Weights of a small transformer language model.
Training: a variant of Muon for these matrices, 573M tokens, 8750 steps.
Each number is 50 + 12 x the weight over the matrix's rms, rounded and kept within 0 to 99. Layers, rows and columns count from 0.

# down: layer 4 MLP down (transposed), 3584x448, rms 0.137, rows 2646-2680, columns 256-319
# gate: layer 4 MLP gate, 3584x448, rms 0.139, rows 2647-2681, columns 256-319
# up: layer 4 MLP up, 3584x448, rms 0.137, rows 2647-2681, columns 256-319
down2646:49 44 59 61 32 33 57 42 71 58 52 22 43 31 66 63 60 69 60 47 46 49 43 47 68 80 36 40 56 41 52 49 51 36 50 51 76 73 57 66 49 40 53 56 53 49 50 65 67 49 37 48 49 49 37 47 46 52 36 54 40 80 28 46
gate2647:41 29 32 60 49 57 65 45 30 32 51 56 50 56 43 36 49 52 72 72 46 50 45 47 28 66 70 31 61 61 73 67 48 62 45 48 42 60 76 51 67 23 48 49 49 59 58 36 42 66 52 51 50 41 52 51 61 69 52 36 45 65 47 32
up2647:41 47 34 41 42 69 55 52 59 53 54 50 53 56 55 55 57 73 50 24 56 42 51 37 48 48 42 63 65 52 50 41 66 49 61 54 44 61 51 63 57 50 42 30 64 55 76 53 58 34 82 60 80 57 70 53 78 24 46 40 59 09 62 51
down2647:42 36 38 57 56 57 46 56 35 21 37 61 48 41 40 63 57 20 40 56 52 52 42 48 59 78 79 33 56 54 39 51 33 39 43 66 45 68 59 54 50 55 68 79 42 51 54 74 51 51 58 45 57 51 51 51 64 34 55 38 69 28 60 46
gate2648:33 45 73 40 42 48 58 51 65 26 36 43 48 55 58 53 53 53 49 43 39 49 54 61 55 59 41 53 42 64 36 50 49 63 71 31 71 43 62 47 67 45 71 41 61 44 58 52 46 45 53 41 46 43 75 24 41 45 63 41 73 70 27 49
up2648:59 50 54 61 61 54 62 58 44 69 66 36 62 62 84 64 58 52 33 46 62 63 39 47 42 31 63 54 50 63 49 53 67 58 56 55 37 52 52 52 40 37 39 48 46 60 45 56 55 58 44 64 49 57 34 40 62 37 43 45 25 65 37 48
down2648:61 53 20 32 28 57 62 36 69 48 56 55 52 32 56 49 57 31 64 48 42 63 39 24 62 57 49 41 30 40 66 41 59 47 48 58 69 46 57 71 76 54 63 59 57 55 24 64 43 32 57 52 34 56 46 31 33 49 71 50 53 32 46 44
gate2649:58 32 73 71 68 65 59 61 45 71 54 68 47 44 49 54 48 45 49 56 60 41 33 53 45 36 71 60 43 54 51 52 34 39 61 45 73 38 51 45 48 66 29 45 41 69 77 54 41 39 59 51 34 52 19 45 39 56 52 55 47 39 42 57
up2649:49 43 70 59 54 80 58 46 38 34 64 67 61 47 42 56 59 45 70 47 52 64 35 57 66 48 57 38 42 52 53 51 58 58 33 65 63 60 61 47 65 44 54 37 41 47 62 56 49 48 59 64 43 64 51 69 53 46 49 49 50 43 49 66
down2649:42 70 46 29 56 61 50 47 30 37 31 55 43 35 56 44 70 58 50 54 53 71 50 60 51 52 45 54 38 68 59 62 43 74 35 56 62 50 62 49 56 54 71 57 53 52 58 33 75 65 36 45 54 53 54 45 44 39 43 51 64 59 46 56
gate2650:32 45 41 44 57 44 47 57 52 59 57 66 53 51 53 25 38 47 73 43 45 35 46 64 61 57 46 43 39 53 62 40 44 53 47 47 33 51 57 57 62 44 47 54 43 43 34 39 51 31 38 61 64 58 50 26 55 44 47 79 32 61 38 53
up2650:60 58 39 43 57 70 63 59 39 37 64 59 56 57 46 63 50 65 30 54 60 66 45 45 52 72 59 48 54 52 58 50 45 46 36 56 47 35 59 49 53 56 39 56 52 50 50 35 52 62 43 57 75 39 35 53 40 47 59 48 57 61 47 46
down2650:47 71 47 61 53 28 54 44 58 48 52 40 73 28 68 40 39 58 53 32 35 51 53 56 44 45 35 27 50 39 32 54 58 46 46 68 55 51 49 68 62 64 41 57 48 40 52 63 45 70 66 46 37 40 76 63 37 38 39 40 40 46 61 48
gate2651:29 45 52 53 50 48 56 48 58 75 73 86 34 35 48 49 46 64 84 54 54 65 46 53 38 59 48 34 52 51 48 61 51 67 48 48 45 36 38 51 34 55 55 57 56 58 47 54 32 32 21 42 60 54 45 66 74 61 47 33 54 60 39 44
up2651:55 54 51 39 55 39 48 46 42 23 31 37 68 54 53 44 65 52 29 42 53 40 67 47 52 55 67 44 51 67 46 40 47 46 60 51 55 31 57 47 62 47 37 49 51 52 42 53 60 68 52 47 40 35 40 60 19 47 75 44 51 55 59 51
down2651:36 37 59 51 42 57 53 50 51 58 55 48 44 55 48 52 36 43 33 52 48 64 51 55 50 54 60 42 39 36 68 64 49 48 44 55 41 53 47 34 58 50 57 41 33 41 66 33 59 65 44 49 44 48 69 48 65 41 42 37 64 61 60 64
gate2652:60 53 27 48 44 41 44 57 33 41 41 36 49 61 70 50 58 45 55 45 61 46 54 68 43 56 34 76 57 48 38 58 47 60 14 62 47 32 56 70 55 47 52 67 56 51 33 47 68 52 44 74 36 46 29 34 40 58 70 40 35 51 44 52
up2652:52 40 66 52 53 54 52 59 48 46 60 50 45 41 49 61 48 77 61 57 26 46 48 50 40 25 50 42 46 48 50 55 58 32 65 55 44 41 34 55 30 39 32 54 47 45 46 49 43 23 34 16 62 39 16 50 52 49 60 37 45 62 55 45
down2652:34 81 67 36 55 53 65 50 57 38 43 27 55 37 49 27 47 59 53 59 40 51 54 51 48 62 46 24 59 72 40 55 57 36 58 58 49 65 37 46 61 47 46 40 47 30 49 65 51 45 37 28 60 32 70 37 30 36 63 54 55 55 56 53
gate2653:48 43 46 50 48 59 64 44 42 32 51 40 43 49 57 51 54 34 58 78 30 62 56 40 57 41 55 58 25 39 40 69 68 63 49 32 55 68 53 43 58 30 65 67 38 42 54 41 48 50 57 42 85 43 73 49 51 35 47 60 37 60 32 50
up2653:60 46 49 36 64 45 48 60 39 53 44 50 59 49 47 49 54 42 41 51 69 77 65 51 47 27 48 58 61 29 46 43 36 49 50 41 53 37 49 52 43 48 54 49 53 62 49 21 57 50 50 57 06 41 65 43 49 68 34 58 53 37 55 46
down2653:55 41 36 34 31 55 28 51 59 59 49 70 71 39 59 38 68 53 35 59 49 55 62 48 44 60 44 51 49 41 49 53 52 53 57 52 64 42 41 41 38 30 60 43 48 44 77 73 69 56 64 66 29 82 15 37 33 50 66 51 57 37 47 36
gate2654:54 49 40 52 52 60 52 47 69 50 35 49 73 34 47 51 24 43 53 65 63 52 31 52 37 44 33 49 55 42 50 55 31 42 62 55 55 67 53 51 70 39 46 46 48 56 71 57 47 50 81 61 44 37 64 43 54 51 68 48 76 70 55 63
up2654:40 56 61 43 51 43 15 44 31 30 36 76 42 54 60 59 10 63 53 51 52 43 25 47 31 60 39 75 35 41 65 43 56 52 56 50 63 45 61 31 53 48 37 51 40 56 44 68 60 37 46 74 43 51 62 46 40 45 42 45 57 52 63 26
down2654:22 52 62 44 58 57 50 43 48 56 54 58 48 60 46 32 46 59 55 43 37 40 27 71 56 63 48 70 66 34 48 50 43 51 52 31 41 54 46 58 45 66 47 39 30 37 67 58 32 55 58 32 49 58 47 49 63 39 53 46 37 59 34 50
gate2655:23 53 52 56 52 46 47 36 55 43 19 68 57 69 53 27 41 58 40 47 37 42 38 58 58 36 28 81 96 46 48 59 50 42 45 65 47 62 37 30 48 59 70 44 49 73 50 34 52 53 44 45 61 57 46 58 55 21 40 35 60 51 39 65
up2655:64 40 69 65 55 49 69 46 56 42 51 35 38 36 52 56 43 42 75 41 61 52 37 48 26 68 50 47 63 61 43 62 44 50 43 58 53 50 50 59 63 70 41 66 58 80 53 52 49 11 34 66 48 35 41 47 35 59 33 63 53 61 66 43
down2655:36 39 53 45 53 40 63 62 42 38 60 36 42 47 54 45 47 27 56 48 50 48 61 54 42 48 58 54 46 45 44 65 48 59 59 41 37 29 26 44 39 59 45 55 62 37 43 81 32 46 45 52 53 63 59 34 54 77 56 42 50 45 41 33
gate2656:45 39 49 56 60 40 58 45 50 61 21 69 51 51 44 56 63 49 38 41 35 31 57 51 57 79 48 32 65 47 58 75 49 35 52 35 69 39 41 44 61 53 51 44 36 59 49 74 53 60 49 51 09 35 51 54 70 40 29 62 57 48 55 75
up2656:43 51 54 56 43 69 59 59 44 53 30 31 14 68 37 33 40 71 39 51 57 47 52 38 47 27 50 72 64 43 18 39 50 36 50 54 43 49 65 49 44 61 57 65 48 51 59 28 37 41 58 60 38 44 42 45 76 55 60 49 56 62 53 37
down2656:70 32 54 39 27 47 59 66 30 45 35 55 40 25 35 53 53 50 52 40 56 44 62 35 50 40 52 58 56 65 64 52 47 31 70 59 51 42 45 31 44 59 25 42 46 58 58 45 31 48 55 59 30 60 73 64 46 47 69 53 49 35 40 56
gate2657:54 39 58 40 53 71 59 63 62 68 77 45 49 40 35 58 67 56 23 54 55 32 29 23 56 44 62 33 45 56 50 51 65 53 39 63 51 61 52 37 63 61 40 52 59 53 64 61 46 56 48 39 54 24 64 43 31 53 59 78 42 62 48 48
up2657:39 33 55 36 75 36 50 72 53 44 49 36 29 41 49 79 57 51 54 51 62 48 79 41 64 21 58 54 62 51 55 48 35 66 48 52 43 66 39 59 61 58 52 67 53 56 46 46 51 35 50 71 24 54 50 53 31 79 40 58 66 53 52 58
down2657:68 39 26 41 59 41 48 49 62 53 36 55 30 36 37 66 63 68 54 45 47 57 50 58 55 60 54 47 47 75 53 52 45 53 45 48 53 48 77 61 49 54 64 54 54 43 51 54 66 45 32 45 53 39 52 53 36 65 60 63 61 37 39 47
gate2658:44 64 72 62 51 41 50 46 59 59 54 56 36 26 46 38 42 51 54 46 59 39 32 71 39 59 59 36 37 59 30 42 33 70 49 61 58 40 28 42 53 42 67 33 37 49 55 51 51 56 43 22 58 43 66 41 43 51 45 37 71 52 41 59
up2658:57 39 46 51 64 43 62 34 50 48 47 57 61 41 46 44 35 54 51 28 42 45 41 43 54 68 39 62 78 45 27 73 52 44 49 29 33 69 70 23 56 70 44 75 48 47 51 43 44 49 37 52 47 38 35 46 64 61 60 54 63 58 55 84
down2658:45 58 30 38 45 52 39 52 64 67 44 33 38 52 77 45 74 39 43 56 43 61 63 46 56 37 40 49 53 52 63 63 51 43 62 48 43 36 61 36 71 62 37 61 46 60 46 45 39 33 50 47 68 55 37 67 51 39 74 62 51 30 84 51
gate2659:41 50 64 59 57 28 49 56 46 52 57 65 47 54 74 45 62 55 64 53 35 50 32 52 37 42 57 38 56 65 51 46 36 70 64 57 41 60 37 27 46 33 46 42 55 59 41 34 49 45 41 37 27 50 39 59 50 59 30 41 68 56 50 55
up2659:62 60 70 66 38 35 62 45 60 29 62 62 55 28 58 24 51 62 33 58 44 30 57 51 72 54 54 41 42 56 34 49 56 54 63 42 62 27 67 58 28 62 36 59 55 40 43 58 22 37 64 39 48 51 31 35 55 50 43 39 54 40 29 35
down2659:66 80 35 50 32 71 53 43 63 21 47 48 30 51 50 67 37 67 51 48 62 56 74 46 56 43 43 49 67 48 28 36 51 37 57 30 48 35 76 43 43 61 39 74 45 40 49 55 40 33 46 47 40 55 57 47 58 30 50 61 48 56 71 36
gate2660:53 41 68 53 54 43 49 33 54 60 34 44 61 65 43 52 32 36 52 44 70 51 38 57 41 52 73 49 63 49 43 47 48 42 74 52 41 39 43 36 39 50 55 47 54 53 43 55 54 59 36 47 41 25 44 37 59 29 42 35 66 47 37 64
up2660:59 40 40 44 69 49 44 21 50 40 55 44 37 48 63 34 27 45 43 56 52 64 53 50 47 42 55 46 38 50 56 53 59 59 57 53 43 62 53 24 39 53 50 67 61 50 35 67 60 56 40 47 30 50 42 45 60 60 59 61 30 64 58 47
down2660:55 55 44 57 41 51 56 53 33 54 45 43 35 49 48 50 50 51 48 56 34 63 43 54 53 36 58 52 51 52 49 55 55 56 42 43 56 80 36 44 37 44 39 46 54 46 60 46 68 44 39 48 39 45 54 27 54 69 74 61 47 51 44 48
gate2661:41 52 53 63 61 67 47 53 45 33 29 58 39 53 36 41 71 45 68 43 44 59 44 58 48 48 56 64 25 37 57 61 45 52 55 33 48 43 54 35 50 48 60 60 46 45 37 59 46 55 52 37 47 41 45 82 34 49 55 47 37 43 41 55
up2661:60 42 43 43 43 59 34 66 57 60 21 38 31 55 84 57 52 48 45 48 51 27 60 52 55 68 55 52 43 43 56 39 48 49 57 43 47 52 53 44 64 52 38 58 50 51 29 61 43 45 40 63 35 44 52 29 40 69 31 50 54 46 59 58
down2661:56 38 38 41 49 54 43 73 55 51 53 46 28 58 66 41 41 56 62 57 70 66 47 31 45 48 38 72 51 51 64 68 80 48 65 63 55 54 55 53 76 59 56 42 67 41 45 60 38 52 57 59 43 53 64 47 56 55 36 51 35 35 68 45
gate2662:64 53 63 54 58 63 50 53 58 31 55 57 71 42 43 42 46 51 60 29 47 37 48 33 60 36 37 47 58 33 72 52 53 42 65 45 72 47 44 55 47 57 66 75 36 59 75 44 57 48 57 55 40 61 16 67 25 54 53 44 53 43 39 60
up2662:57 53 17 58 50 37 51 61 52 53 58 32 49 39 85 49 44 49 29 58 62 39 58 41 59 45 28 53 71 37 53 53 59 59 62 77 47 51 53 45 61 55 49 49 52 23 45 40 71 23 34 76 34 62 24 48 33 53 78 49 48 57 37 39
down2662:71 56 61 55 50 37 50 32 74 55 51 48 69 48 52 50 37 37 57 38 60 50 53 38 43 49 59 46 56 48 50 38 30 56 52 48 48 64 22 50 46 56 70 50 43 34 27 39 54 48 45 74 45 52 53 56 35 42 59 55 64 34 35 51
gate2663:49 45 33 59 65 75 58 57 50 59 45 57 60 43 44 44 61 51 53 37 68 56 45 45 68 57 72 42 61 56 32 63 45 33 24 35 44 45 56 58 72 56 68 56 49 25 40 61 44 58 62 55 61 36 48 29 54 34 81 48 49 71 44 23
up2663:33 54 63 46 38 61 52 58 32 37 51 64 70 34 22 50 61 59 44 33 51 68 48 46 48 54 61 37 35 47 61 53 45 46 55 33 50 51 39 56 45 36 79 48 74 54 53 33 63 62 54 62 40 45 63 16 48 46 59 34 78 58 27 51
down2663:61 56 46 49 51 56 55 18 60 46 37 61 75 85 66 55 57 52 53 59 48 47 62 30 57 57 42 38 54 50 68 70 58 54 56 64 58 60 82 57 38 38 61 45 44 50 51 45 54 40 50 45 48 47 49 78 47 60 75 83 61 29 53 46
gate2664:70 96 79 48 59 62 58 45 56 48 53 70 51 35 52 60 74 46 75 51 64 56 62 48 33 56 59 76 77 59 37 67 68 67 43 56 60 44 68 60 63 43 54 45 45 37 35 52 62 62 31 21 51 76 72 28 60 57 55 49 38 43 47 62
up2664:52 51 48 47 47 73 44 30 36 50 53 65 51 55 39 63 48 63 53 57 58 69 35 47 41 59 28 56 55 61 58 43 46 70 46 74 44 35 36 52 43 72 62 70 30 75 52 44 46 55 62 60 82 64 49 64 42 48 64 42 50 58 36 50
down2664:51 46 33 61 41 35 36 38 47 60 44 49 44 32 49 41 49 46 66 50 41 65 43 45 48 66 61 65 48 65 63 43 27 39 45 53 39 59 58 39 55 64 50 55 65 44 40 45 61 46 45 53 70 47 33 47 48 37 70 48 36 19 73 39
gate2665:44 46 68 69 47 61 62 45 43 56 59 76 33 60 40 53 51 38 47 66 68 61 52 45 49 40 36 49 41 67 44 53 53 52 62 67 51 40 52 56 62 49 53 31 20 33 58 68 51 53 42 42 58 61 37 40 57 43 40 36 48 39 51 56
up2665:37 72 69 57 54 55 24 60 52 62 63 58 50 60 79 54 51 49 64 54 53 46 49 46 39 32 49 35 61 37 61 31 57 56 65 40 68 46 31 49 59 33 45 63 49 60 43 38 57 44 40 68 51 66 42 41 39 41 31 22 37 40 56 33
down2665:64 43 47 50 48 50 42 44 38 31 57 55 50 28 51 58 56 48 51 41 53 62 51 28 19 36 65 38 43 41 69 43 70 55 59 48 49 42 27 35 53 47 59 50 47 70 51 49 73 39 64 62 64 36 36 42 66 35 42 44 35 71 51 26
gate2666:49 57 38 62 43 59 23 48 42 28 32 48 20 50 73 43 40 39 41 58 48 32 55 44 56 48 40 59 55 62 67 47 41 62 47 45 53 67 54 52 51 62 71 73 32 57 59 54 70 54 65 51 42 61 43 57 54 52 63 52 39 35 54 54
up2666:54 47 42 49 63 26 59 55 62 51 52 41 51 53 66 24 56 33 62 66 50 52 30 47 49 60 47 46 37 47 61 58 74 37 24 54 37 58 40 44 58 42 47 53 45 49 44 52 51 62 30 45 25 37 28 47 42 71 64 53 48 41 44 49
down2666:31 28 63 49 22 49 23 69 64 38 49 36 66 61 62 52 47 42 62 63 35 59 41 64 60 56 36 42 58 73 45 43 22 38 58 40 42 58 27 54 66 75 49 37 26 71 41 47 50 31 36 45 38 39 52 53 33 71 53 74 44 40 54 64
gate2667:45 58 44 31 36 49 54 60 66 58 49 28 44 48 55 56 54 24 49 50 46 70 40 44 58 84 64 41 51 64 42 52 40 61 49 50 52 55 31 52 53 65 47 54 37 63 40 66 49 50 48 53 69 53 30 25 42 50 70 70 42 62 59 54
up2667:63 51 65 50 42 38 59 36 66 69 49 58 50 44 68 69 45 46 62 54 44 26 44 60 48 39 45 34 34 34 65 33 48 26 74 21 35 38 61 33 44 56 37 50 56 52 54 41 44 66 66 68 56 61 61 43 50 42 52 35 71 59 48 46
down2667:57 51 42 44 57 43 36 43 44 34 57 37 50 57 51 56 26 53 55 53 62 46 43 53 64 44 12 67 37 40 70 40 51 61 64 29 38 52 54 56 59 36 59 37 50 64 77 51 45 74 12 69 74 63 54 25 52 24 45 51 36 68 55 45
gate2668:67 43 53 74 34 61 30 32 64 45 35 74 64 41 60 53 68 61 50 55 65 35 58 42 46 48 49 44 53 30 38 39 50 64 53 46 54 54 62 52 81 41 66 46 46 60 58 44 43 37 44 48 58 35 61 54 62 36 29 26 59 38 38 58
up2668:46 55 31 44 35 52 37 50 52 48 59 26 51 43 43 50 47 62 47 44 46 47 58 51 44 34 51 51 72 41 52 53 41 27 73 45 29 44 50 69 44 31 61 51 34 55 56 41 69 50 53 43 54 57 39 35 23 50 37 28 53 55 62 58
down2668:46 77 50 58 68 66 69 46 36 59 39 48 49 53 44 51 19 54 62 45 44 65 60 62 66 48 47 51 33 23 23 29 35 38 47 57 52 69 37 52 64 71 47 43 62 57 63 35 46 36 44 37 44 48 70 37 47 63 63 60 68 67 50 48
gate2669:48 49 47 39 56 49 39 55 46 66 27 37 37 42 56 28 21 54 58 37 52 42 45 56 34 25 60 57 60 56 48 37 37 52 79 38 60 41 44 46 41 55 45 22 54 56 41 38 29 43 47 46 51 32 47 38 41 64 33 50 43 38 37 45
up2669:45 66 40 39 37 56 65 55 66 27 32 47 50 43 47 55 34 55 32 55 46 33 51 57 59 52 69 45 66 43 44 44 64 42 51 44 49 51 48 68 54 54 49 57 51 46 73 68 26 53 48 37 56 49 49 36 29 48 44 41 56 38 53 41
down2669:57 64 47 62 54 38 41 68 61 51 43 60 72 33 38 41 62 69 40 79 28 61 30 52 67 57 52 34 65 48 40 61 37 43 64 57 59 42 45 58 65 49 43 34 56 49 45 59 55 66 45 34 57 48 43 53 73 32 50 36 58 59 50 54
gate2670:32 51 76 47 41 32 37 47 26 53 34 65 59 36 55 59 54 52 53 33 56 28 50 22 51 51 42 60 62 47 51 42 52 40 49 35 58 52 59 73 41 43 59 58 32 36 60 24 50 42 43 57 46 45 58 30 58 42 71 55 61 65 32 43
up2670:30 72 58 34 47 42 40 75 53 44 31 60 38 49 71 57 69 41 50 53 32 52 50 43 73 60 58 43 48 48 50 52 50 52 31 29 57 39 38 61 56 32 58 54 54 46 42 53 26 46 52 50 57 47 51 66 38 48 60 45 50 48 61 52
down2670:40 63 50 54 50 55 47 51 34 43 54 51 34 80 42 49 29 44 54 50 58 74 57 33 34 42 39 45 54 51 54 64 60 38 54 58 65 33 36 74 50 51 52 43 37 21 37 45 43 60 57 25 35 67 44 52 46 60 36 62 52 79 77 40
gate2671:47 58 50 61 51 71 52 43 75 45 64 49 40 49 46 70 64 48 70 61 63 38 36 52 23 72 37 46 60 51 41 49 67 64 38 52 52 53 22 49 63 61 60 49 75 54 47 47 46 44 50 50 34 44 66 45 26 55 50 47 50 65 36 48
up2671:51 63 41 40 45 62 54 36 48 64 27 68 68 67 50 70 44 38 47 58 55 46 45 50 58 62 48 56 45 55 49 43 40 80 45 52 24 57 54 61 48 59 62 56 27 22 33 49 28 46 40 52 42 48 43 46 42 39 40 47 49 43 67 46
down2671:69 40 36 26 57 47 30 48 21 40 57 63 62 56 46 55 29 49 59 37 41 45 42 76 55 52 47 48 55 53 53 55 35 48 84 44 52 73 48 40 46 42 50 63 20 54 66 62 39 75 64 66 28 52 42 54 60 53 50 40 54 46 61 63
gate2672:68 58 57 48 47 59 76 43 36 63 44 44 53 58 57 63 37 65 24 49 40 26 44 35 43 56 44 57 51 55 52 48 49 63 51 55 59 63 46 95 50 72 60 51 47 51 74 57 75 48 49 49 73 64 45 46 66 57 68 43 45 57 82 61
up2672:57 52 31 46 46 53 29 52 43 48 57 33 54 47 60 40 70 39 62 65 42 35 46 68 59 31 52 54 68 63 62 55 50 58 62 11 65 62 35 55 58 55 63 40 49 69 56 68 39 43 46 42 67 52 29 72 62 40 38 49 44 46 56 61
down2672:57 35 50 41 36 70 31 52 10 45 51 55 38 40 60 48 68 39 48 31 58 52 44 74 77 62 46 67 64 61 63 60 63 52 46 70 44 42 48 36 69 35 43 22 54 52 41 81 40 33 42 34 41 56 18 61 60 57 35 62 38 68 60 44
gate2673:39 47 46 62 44 50 65 40 67 51 46 58 59 65 54 61 71 47 61 60 38 34 69 48 32 47 50 48 36 66 57 33 44 30 56 50 64 46 31 47 37 40 45 54 53 41 51 36 28 46 55 37 58 76 40 64 49 32 31 40 26 59 54 42
up2673:34 46 37 63 46 33 40 38 23 57 58 36 53 44 72 36 37 50 48 34 47 31 27 45 56 34 46 30 78 57 50 52 49 66 51 70 52 53 53 51 65 44 39 57 74 37 57 57 44 44 43 48 43 40 41 46 38 42 62 59 41 68 35 65
down2673:45 48 37 50 49 67 56 66 59 51 59 65 49 42 44 43 38 67 41 51 28 49 20 28 62 50 51 42 48 44 44 47 51 47 37 44 52 53 54 45 59 65 54 77 55 58 52 43 64 53 50 61 53 28 37 54 48 53 46 60 52 40 54 40
gate2674:66 70 70 69 33 28 42 53 57 46 60 31 31 72 33 44 51 45 57 47 63 44 44 50 34 57 58 71 50 30 44 47 48 72 67 51 63 69 41 44 29 52 54 49 37 45 26 60 35 50 51 48 38 47 43 47 50 41 43 63 36 54 53 30
up2674:57 60 50 55 69 67 41 54 60 46 81 58 48 60 46 57 48 41 47 47 50 51 56 80 50 47 55 52 46 44 53 30 44 57 37 53 22 60 43 37 29 39 48 75 35 50 35 60 36 52 56 70 44 54 59 34 31 33 50 60 54 53 56 55
down2674:55 53 24 65 35 37 42 58 44 63 57 59 28 68 45 62 64 48 55 67 57 49 62 61 19 36 55 56 53 39 55 51 54 46 65 34 51 61 49 07 63 49 65 65 53 45 45 50 38 22 43 57 46 57 56 31 72 66 48 53 60 53 30 56
gate2675:14 54 35 48 26 51 55 43 64 38 53 34 39 35 65 49 59 44 57 50 46 34 39 43 35 56 45 42 56 53 64 54 46 60 63 48 66 38 44 54 54 22 79 42 42 47 48 47 49 63 45 37 39 57 57 37 40 50 33 59 37 36 47 31
up2675:75 49 62 36 53 51 55 45 50 74 41 43 45 43 62 34 42 19 59 67 58 41 61 40 38 54 78 63 50 47 49 51 43 47 31 52 48 47 32 48 55 55 42 30 62 56 59 72 37 57 50 70 57 68 38 36 58 56 46 40 68 31 32 45
down2675:78 33 59 50 47 53 62 45 59 66 65 56 36 43 55 39 38 23 50 77 53 53 64 66 60 42 41 76 67 66 52 36 40 57 30 45 40 35 45 48 43 42 45 39 53 53 47 68 48 44 21 49 45 41 42 42 53 29 55 37 44 40 56 65
gate2676:68 62 46 43 57 46 38 47 73 49 58 46 46 44 50 55 54 42 42 25 44 35 50 65 64 45 35 67 43 65 49 68 54 37 43 72 60 44 54 44 45 31 67 43 45 46 54 56 62 43 62 41 64 38 55 81 55 70 34 47 38 47 47 47
up2676:40 52 32 46 41 40 53 48 47 55 45 78 53 57 69 68 54 50 44 57 69 79 49 68 52 52 38 55 36 38 32 55 50 54 52 46 53 48 47 57 46 36 46 50 53 47 60 51 35 35 53 43 28 38 42 58 60 36 56 28 36 65 42 67
down2676:46 51 57 52 47 69 66 70 47 78 49 32 47 45 47 63 40 62 32 35 29 39 39 48 51 46 70 50 67 39 33 59 54 53 49 34 53 42 43 53 71 67 46 45 18 40 47 41 56 59 32 46 44 34 64 39 61 55 48 35 62 39 47 61
gate2677:45 38 33 62 31 50 37 76 30 63 41 42 56 42 39 36 48 38 53 62 56 38 58 57 69 59 61 71 38 73 36 28 40 30 48 59 38 60 47 43 48 48 50 33 52 79 50 36 46 54 45 34 31 66 55 58 44 48 33 64 33 56 40 46
up2677:47 61 53 72 49 50 68 45 49 48 40 47 22 40 32 39 55 63 43 63 46 38 55 19 36 44 41 37 44 54 33 54 56 43 41 68 42 71 60 61 44 33 48 36 58 92 49 29 49 39 37 59 73 42 58 49 56 23 53 32 37 23 25 70
down2677:41 56 42 52 44 50 43 60 62 40 56 39 53 48 58 42 55 66 32 34 52 43 61 74 43 51 53 42 63 59 58 61 56 53 42 53 59 42 56 63 83 46 50 49 37 59 50 42 29 62 53 24 46 50 61 58 63 66 50 45 56 63 26 49
gate2678:60 23 46 65 49 56 54 47 69 53 64 46 14 45 74 63 81 35 28 62 50 36 54 34 67 63 49 45 48 35 28 85 55 70 48 38 63 58 49 49 47 40 43 41 52 55 47 39 27 54 43 64 43 45 34 21 59 61 21 57 38 48 56 61
up2678:48 11 29 49 59 57 44 50 65 73 57 47 62 57 37 61 73 45 36 48 53 56 57 58 57 58 76 33 62 57 51 59 43 27 43 65 58 32 45 39 58 49 56 54 53 42 40 44 73 53 55 57 61 27 81 69 42 50 41 51 39 49 35 44
down2678:56 42 34 42 65 79 46 58 54 56 53 62 23 35 30 51 49 58 55 48 63 42 28 58 43 37 28 52 45 45 48 53 69 43 36 22 53 68 49 31 71 50 34 50 52 55 27 39 60 49 51 56 51 51 65 34 41 55 53 43 52 45 27 60
gate2679:60 55 59 69 72 60 46 57 80 39 59 53 75 61 66 46 46 46 88 52 58 67 51 43 14 51 50 58 68 70 63 43 77 37 76 42 40 54 65 32 38 61 43 54 46 57 66 70 62 57 58 63 40 51 52 27 63 44 51 31 59 61 44 42
up2679:62 73 55 58 35 29 54 47 43 66 58 64 50 60 30 39 56 68 46 60 57 44 54 64 67 56 32 49 67 43 77 52 52 20 55 37 56 59 44 38 51 38 59 43 58 59 53 47 53 54 36 59 51 60 66 51 40 48 60 38 54 52 54 65
down2679:58 44 43 51 46 53 38 46 17 37 58 36 63 58 51 52 58 49 39 59 35 57 68 41 44 44 61 57 59 35 54 59 43 57 62 44 50 46 57 42 37 70 52 52 46 54 43 64 21 41 62 57 47 44 58 57 53 29 50 36 46 60 41 52
gate2680:42 47 44 53 50 64 57 51 28 46 39 63 48 43 39 72 47 39 37 56 56 44 45 43 54 61 36 38 56 57 30 62 63 55 64 50 25 59 31 55 42 55 56 33 49 53 44 42 40 45 48 55 39 49 50 67 40 35 25 57 48 46 63 78
up2680:61 25 63 64 53 55 45 53 31 41 61 58 41 35 35 49 42 62 45 57 76 31 51 52 55 72 37 45 69 38 70 61 54 46 56 52 52 48 43 18 39 38 31 36 66 39 37 60 70 42 85 66 43 49 45 43 40 39 39 53 87 54 51 49
down2680:56 53 54 28 57 48 55 38 54 67 57 50 60 61 27 63 44 60 43 39 57 27 33 46 42 33 59 44 45 35 46 34 66 36 42 37 59 67 52 49 33 62 50 40 46 44 60 33 68 48 54 47 33 55 43 22 46 59 19 61 70 48 58 40
gate2681:39 55 39 60 42 55 47 37 32 67 53 65 37 57 61 46 46 41 23 48 50 41 26 31 59 52 47 53 32 56 39 48 49 56 63 60 53 53 60 45 53 40 68 38 39 41 44 55 48 25 62 49 47 50 43 56 29 33 33 46 39 47 40 36
up2681:61 47 47 68 56 45 50 59 49 54 37 42 44 30 54 24 36 43 61 28 67 48 33 35 51 49 65 41 47 55 61 44 65 41 42 55 55 53 42 55 62 61 69 48 52 49 45 61 47 51 38 43 58 39 56 40 45 61 52 49 51 46 46 43